Weights of a small transformer language model.
Size: width 512, 8 heads of 64, MLP 2048 squared ReLU, vocabulary 32768, 60.9M parameters.
Each number is 50 + 12 x the weight over the matrix's rms, rounded and kept within 0 to 99. Layers, rows and columns count from 0.

# layer 3 MLP down (transposed), 2048x512, rms 0.0519, rows 1903-1928, columns 192-255
76 52 40 57 57 47 52 51 52 65 36 45 74 49 53 43 42 65 31 68 52 53 49 68 65 51 68 69 34 75 52 73 36 75 47 44 54 56 41 66 36 39 69 68 36 77 33 62 48 66 55 60 50 77 42 39 42 55 45 56 42 53 43 54
73 47 58 50 52 52 50 42 46 68 46 52 30 42 57 64 70 47 43 50 46 60 60 30 65 53 45 41 66 46 36 46 47 52 48 39 45 48 55 59 52 46 40 38 34 52 48 62 53 44 58 46 48 60 33 65 40 33 38 55 43 44 48 46
43 50 51 45 42 73 36 52 49 38 63 61 54 44 46 37 45 62 38 48 53 39 53 45 40 45 50 51 57 44 57 59 66 63 40 60 55 59 46 32 29 52 30 39 50 45 38 31 51 77 42 46 51 50 46 41 43 68 37 46 57 38 51 61
38 65 42 71 33 52 65 54 70 44 65 46 51 51 38 63 39 38 58 35 58 50 49 54 38 51 52 74 09 61 60 42 31 47 75 62 42 52 52 53 67 20 72 67 46 54 58 44 54 46 67 44 57 41 48 56 47 45 35 56 47 41 58 55
50 50 47 34 48 51 50 39 56 49 57 39 43 64 37 62 44 27 47 64 50 27 45 58 34 33 54 50 59 41 47 42 55 56 54 50 59 46 59 42 36 53 49 49 37 44 39 62 49 46 37 56 57 37 40 54 64 42 59 59 56 55 50 53
41 44 55 39 42 41 50 43 49 44 73 48 26 57 44 70 66 56 65 48 70 62 58 33 47 52 58 35 50 55 45 60 35 48 48 35 57 63 63 73 56 60 49 70 62 69 22 50 57 32 19 41 63 60 60 60 63 49 52 42 58 58 68 53
61 21 69 58 30 31 69 54 53 57 68 52 47 46 62 67 59 49 53 44 42 68 69 67 53 56 61 64 58 38 49 59 67 47 36 42 48 48 59 44 32 53 64 69 56 28 38 64 37 49 51 35 51 50 30 44 48 67 58 44 34 44 66 48
65 51 52 55 39 56 34 51 57 47 43 65 41 51 51 53 49 24 45 50 45 43 50 55 48 52 59 51 65 55 55 63 47 39 69 48 49 45 67 57 43 56 49 62 60 55 44 38 40 52 49 55 34 53 57 49 55 59 50 51 47 60 59 49
23 83 68 59 58 39 64 76 63 40 54 46 40 49 58 31 61 35 64 42 55 48 57 58 56 43 34 44 69 38 65 58 69 66 45 40 76 58 60 51 52 51 42 56 42 35 40 52 63 42 43 40 31 34 34 26 41 41 43 52 47 66 58 65
39 53 33 46 53 55 53 56 61 53 65 62 35 33 73 29 59 49 43 54 40 51 49 70 54 38 72 59 47 29 57 54 27 44 60 42 63 52 40 67 42 52 39 54 66 37 59 56 63 57 55 52 38 53 61 32 45 57 57 55 59 43 43 60
68 50 49 50 55 54 52 67 46 60 40 66 70 55 48 31 53 56 50 61 53 58 56 41 50 48 26 47 38 45 48 64 30 37 55 46 49 44 34 72 46 32 65 39 60 62 44 37 54 39 40 55 49 27 40 47 29 61 37 46 52 57 55 66
61 34 53 57 64 36 55 51 72 36 46 29 53 49 35 34 23 50 51 35 60 69 55 38 24 74 65 79 84 66 60 66 67 62 40 69 72 42 41 53 60 28 63 78 66 57 81 62 39 43 55 74 52 58 58 71 40 40 70 68 51 37 64 41
46 56 46 46 59 65 64 31 50 63 57 63 43 49 49 56 60 42 47 44 50 51 61 44 49 57 48 60 32 66 22 46 45 48 53 38 54 46 64 62 20 66 26 46 48 33 47 56 32 47 55 55 40 51 28 47 56 41 30 44 59 46 66 39
53 62 52 82 51 52 60 28 55 51 64 50 33 38 47 38 51 58 61 71 39 74 51 44 35 49 36 68 58 40 74 69 26 39 49 33 66 45 56 63 54 50 51 45 33 58 30 60 45 76 46 63 55 28 42 37 55 43 35 68 40 42 55 41
30 42 62 52 41 47 70 52 54 45 62 55 47 55 40 87 47 46 33 48 49 34 34 56 45 32 28 59 49 72 34 78 35 33 45 42 46 70 39 79 51 54 51 73 44 60 30 52 22 37 38 52 52 45 68 36 81 52 59 43 50 45 66 53
47 57 53 40 49 56 45 58 57 50 51 48 48 44 58 66 54 65 35 58 75 34 45 54 54 61 44 50 64 24 44 54 67 54 61 47 64 30 53 65 46 46 42 65 40 39 38 62 52 66 32 54 72 49 69 58 39 29 37 54 39 67 50 59
28 47 40 63 46 43 49 38 41 44 59 52 54 41 38 70 35 00 55 44 19 61 54 71 56 52 57 67 55 39 68 55 57 35 30 75 70 51 62 47 59 57 58 41 38 40 72 64 56 62 62 53 52 47 59 48 49 72 44 53 35 51 65 58
34 55 58 68 68 44 43 41 51 68 46 52 71 47 50 45 65 52 48 56 72 43 52 49 66 29 49 66 47 25 47 61 41 65 43 64 38 58 33 52 41 40 51 44 44 40 13 38 65 44 46 47 56 16 51 30 47 68 39 29 63 39 47 50
45 59 51 49 65 45 61 47 41 59 55 47 46 58 47 48 59 60 46 47 57 53 58 42 65 59 43 58 67 44 59 69 42 71 51 49 18 64 43 64 56 56 55 63 42 66 54 53 60 62 56 34 60 47 49 54 71 56 38 33 53 36 54 51
56 56 56 67 44 47 62 52 55 41 40 27 50 43 43 63 60 39 67 58 57 46 61 38 37 54 44 53 53 46 55 55 48 62 48 42 54 53 31 52 61 50 55 43 41 48 51 55 58 63 43 54 41 41 72 52 57 52 52 32 78 45 55 50
51 59 38 51 39 50 54 39 73 42 48 48 74 64 36 52 44 57 59 61 65 52 48 54 26 40 49 60 34 37 53 36 67 18 44 31 71 52 64 54 50 37 34 53 49 55 60 29 36 57 63 49 42 37 47 45 37 43 55 31 48 45 22 52
52 48 62 46 45 34 58 39 58 56 53 57 47 52 46 60 41 48 45 63 42 31 38 44 39 56 59 46 42 57 49 58 50 68 48 42 61 52 51 50 35 63 46 49 55 35 53 40 49 38 31 56 51 52 42 47 36 50 52 60 28 72 51 55
29 38 62 66 33 52 35 28 32 22 66 47 40 77 46 63 56 55 51 30 57 37 58 30 70 36 55 43 64 63 57 55 54 49 77 37 51 68 40 39 54 19 64 33 46 62 43 40 34 52 46 37 61 57 49 52 48 75 39 49 41 48 35 64
66 45 48 47 41 33 41 53 36 50 48 49 42 40 55 40 49 49 23 50 74 60 43 45 51 36 39 50 64 49 64 45 50 75 50 59 45 60 49 56 49 56 47 41 44 49 49 55 77 52 46 63 52 34 43 34 58 55 50 47 54 52 61 30
42 63 41 51 50 79 45 47 54 46 42 50 41 36 50 56 57 48 48 49 40 43 57 70 40 45 28 56 49 42 39 67 25 40 24 29 49 35 20 60 28 61 34 53 57 57 67 30 47 55 51 61 52 53 53 54 51 29 44 71 54 54 55 44
54 57 47 44 47 64 59 42 49 34 62 46 60 41 53 34 26 59 56 55 49 50 35 48 51 35 43 48 56 48 59 70 32 53 43 46 57 59 48 56 34 38 47 42 59 45 34 39 45 42 41 39 58 59 58 64 52 52 66 49 51 67 57 37
# layer 3 MLP up, 2048x512, rms 0.103, rows 1904-1928, columns 192-255
57 49 52 56 53 68 59 48 48 35 29 46 41 37 51 42 53 54 58 53 54 46 42 46 45 45 55 65 41 49 58 48 45 49 53 66 57 45 65 49 70 59 35 57 71 40 48 61 66 44 45 59 17 54 48 40 56 38 54 54 61 53 43 44
42 52 40 61 59 35 51 48 57 71 38 55 69 85 52 63 35 52 58 62 51 39 46 36 59 55 51 34 63 48 55 71 37 42 45 47 45 30 30 50 68 53 53 56 49 44 51 54 60 50 73 30 40 42 61 25 43 48 49 43 51 29 34 33
43 33 58 59 22 52 57 49 42 49 58 51 71 48 68 58 50 37 23 35 33 53 56 48 50 48 62 45 48 50 41 46 81 67 33 43 86 54 39 54 48 48 73 52 45 78 35 62 41 43 55 48 50 55 54 59 60 55 30 51 47 54 45 48
55 54 55 53 43 35 35 31 54 34 32 39 53 54 55 48 48 56 45 53 45 60 45 59 44 60 50 53 61 44 51 49 53 46 37 60 36 52 51 33 59 49 48 62 52 43 73 47 69 51 38 61 65 51 68 65 45 49 39 46 20 65 44 45
41 46 36 45 43 56 47 60 63 46 60 30 43 55 68 52 59 62 51 44 30 37 49 55 45 55 50 30 61 64 42 35 38 69 45 60 29 58 46 45 50 46 52 67 52 51 42 49 46 42 54 49 43 62 47 43 48 37 33 37 59 52 55 44
58 39 66 57 38 42 66 57 24 61 35 70 41 67 54 41 39 49 52 40 54 61 59 62 50 52 59 49 49 20 48 55 31 57 50 42 68 47 60 51 31 34 72 38 58 45 60 54 44 48 64 34 41 62 56 66 43 45 53 72 59 48 53 31
52 54 47 45 48 40 41 62 56 55 44 45 39 51 38 63 32 56 66 42 53 47 39 65 41 53 56 54 55 46 54 46 46 46 39 51 60 49 59 47 40 53 47 47 41 45 34 52 52 54 54 66 37 42 42 37 40 45 41 52 47 35 41 51
52 47 44 50 47 38 57 61 59 43 51 44 40 33 49 50 39 40 55 61 46 62 61 61 56 69 34 32 42 43 58 31 57 51 53 43 25 48 48 49 37 29 47 49 53 38 56 43 63 63 56 56 67 48 46 53 49 42 55 47 59 64 56 46
43 43 55 62 58 28 48 58 61 47 41 48 57 37 51 65 60 62 45 50 23 45 53 49 51 45 78 74 50 52 52 35 43 29 35 53 46 43 43 34 39 37 27 65 55 66 53 46 29 64 25 55 62 64 59 34 56 53 45 56 38 52 53 46
54 47 34 59 54 47 61 40 33 52 65 34 27 42 49 55 50 35 36 77 48 53 49 55 63 48 63 60 46 45 54 37 41 54 41 41 45 61 45 40 37 50 58 47 37 32 39 46 48 48 62 60 53 66 47 49 66 47 31 54 63 37 41 36
68 68 51 43 35 51 41 68 29 49 71 49 28 36 49 44 40 67 21 44 34 71 38 45 49 32 46 45 73 30 36 41 12 41 36 54 64 32 57 34 44 45 48 69 63 54 43 65 55 72 58 41 65 34 40 57 65 51 48 48 64 40 61 40
69 44 62 34 69 50 48 63 67 60 53 50 30 54 71 63 57 63 54 41 65 59 50 62 31 76 51 62 43 48 41 60 42 61 44 44 70 71 48 61 54 73 52 58 53 42 52 43 42 44 65 53 44 61 70 79 53 49 64 50 42 65 39 52
49 48 50 62 27 44 44 43 44 73 33 57 53 64 78 49 34 55 62 63 61 67 44 51 35 54 47 46 42 42 23 53 41 61 29 57 13 47 56 39 40 66 43 70 63 42 50 66 52 69 60 47 54 20 65 60 50 39 69 61 26 41 58 50
36 41 62 28 54 78 64 51 30 64 77 54 49 77 67 61 51 59 39 56 61 45 56 66 62 51 60 53 53 82 32 56 45 25 43 51 52 58 67 61 28 45 65 29 55 52 40 58 52 38 38 45 48 69 40 71 46 70 46 49 49 60 67 53
44 49 48 47 64 60 39 62 36 45 54 46 70 53 60 39 51 45 55 54 69 47 60 52 63 61 59 40 59 50 63 61 65 49 60 37 33 43 63 55 64 42 57 33 40 40 50 60 28 64 50 51 43 55 50 45 49 26 54 37 49 42 47 62
38 66 42 36 63 35 43 50 43 59 37 41 51 78 60 38 18 29 62 47 32 61 66 74 65 36 23 72 45 70 63 47 53 66 43 66 69 21 65 19 42 43 69 49 39 47 50 56 61 46 35 56 45 61 58 25 61 63 37 54 53 49 56 53
48 45 42 67 32 57 39 59 59 65 18 62 45 78 49 51 56 40 44 51 43 33 47 50 50 29 45 66 37 48 72 50 45 52 46 73 31 72 30 54 59 49 45 40 31 49 37 73 34 65 31 27 65 54 40 18 37 60 55 53 48 37 43 54
57 53 59 34 42 64 69 48 55 49 42 54 54 64 39 38 50 53 51 43 44 63 47 71 43 62 40 49 57 49 65 48 51 59 41 46 45 45 47 49 35 55 54 42 47 43 54 50 40 48 57 54 57 62 48 58 43 67 51 35 49 47 42 48
58 62 36 47 45 43 33 59 63 66 43 59 34 42 50 75 45 33 61 54 55 62 47 46 25 70 58 42 55 60 59 45 60 60 59 55 48 58 67 38 78 74 36 54 33 50 46 30 58 48 36 47 33 38 52 63 63 43 38 49 46 49 45 49
46 75 35 46 59 36 58 53 28 43 52 50 47 50 50 71 63 61 42 59 53 24 50 28 63 40 41 32 35 47 56 31 43 72 50 57 51 74 33 51 41 41 86 42 54 70 40 50 44 36 48 48 32 51 23 27 74 81 63 41 40 53 55 65
32 46 36 48 61 59 54 59 61 55 46 53 48 52 49 57 55 47 60 59 59 47 53 48 45 47 46 50 50 50 42 40 61 41 55 61 46 39 64 53 51 59 48 54 56 38 67 47 53 56 36 58 42 54 52 59 52 68 47 35 40 44 55 46
46 56 53 56 55 46 58 53 41 61 57 47 28 55 71 33 35 54 65 57 22 64 42 41 51 48 56 79 57 43 19 61 22 72 63 50 40 87 32 51 42 46 53 70 56 45 58 57 40 65 30 30 24 98 39 26 58 38 90 68 31 42 55 49
57 64 59 43 59 54 53 53 41 34 40 55 56 65 45 40 42 35 43 56 63 45 35 66 40 63 43 58 38 64 51 44 39 53 50 60 83 48 39 36 62 44 51 47 46 36 38 56 52 25 60 50 30 47 66 37 27 48 37 38 72 68 49 71
67 59 33 77 39 57 60 35 62 66 56 66 54 46 53 49 41 45 14 50 46 60 63 39 41 52 46 33 52 54 29 38 48 56 58 48 40 56 70 69 34 53 38 44 51 67 35 60 49 54 48 75 44 30 39 30 47 55 58 48 45 64 42 55
52 46 49 46 66 51 50 50 60 38 37 50 56 71 48 68 53 68 47 45 59 26 50 48 35 55 50 52 42 46 47 34 27 69 47 44 44 55 31 65 53 46 64 52 43 28 52 60 64 58 70 34 60 39 52 49 55 62 27 72 53 61 50 36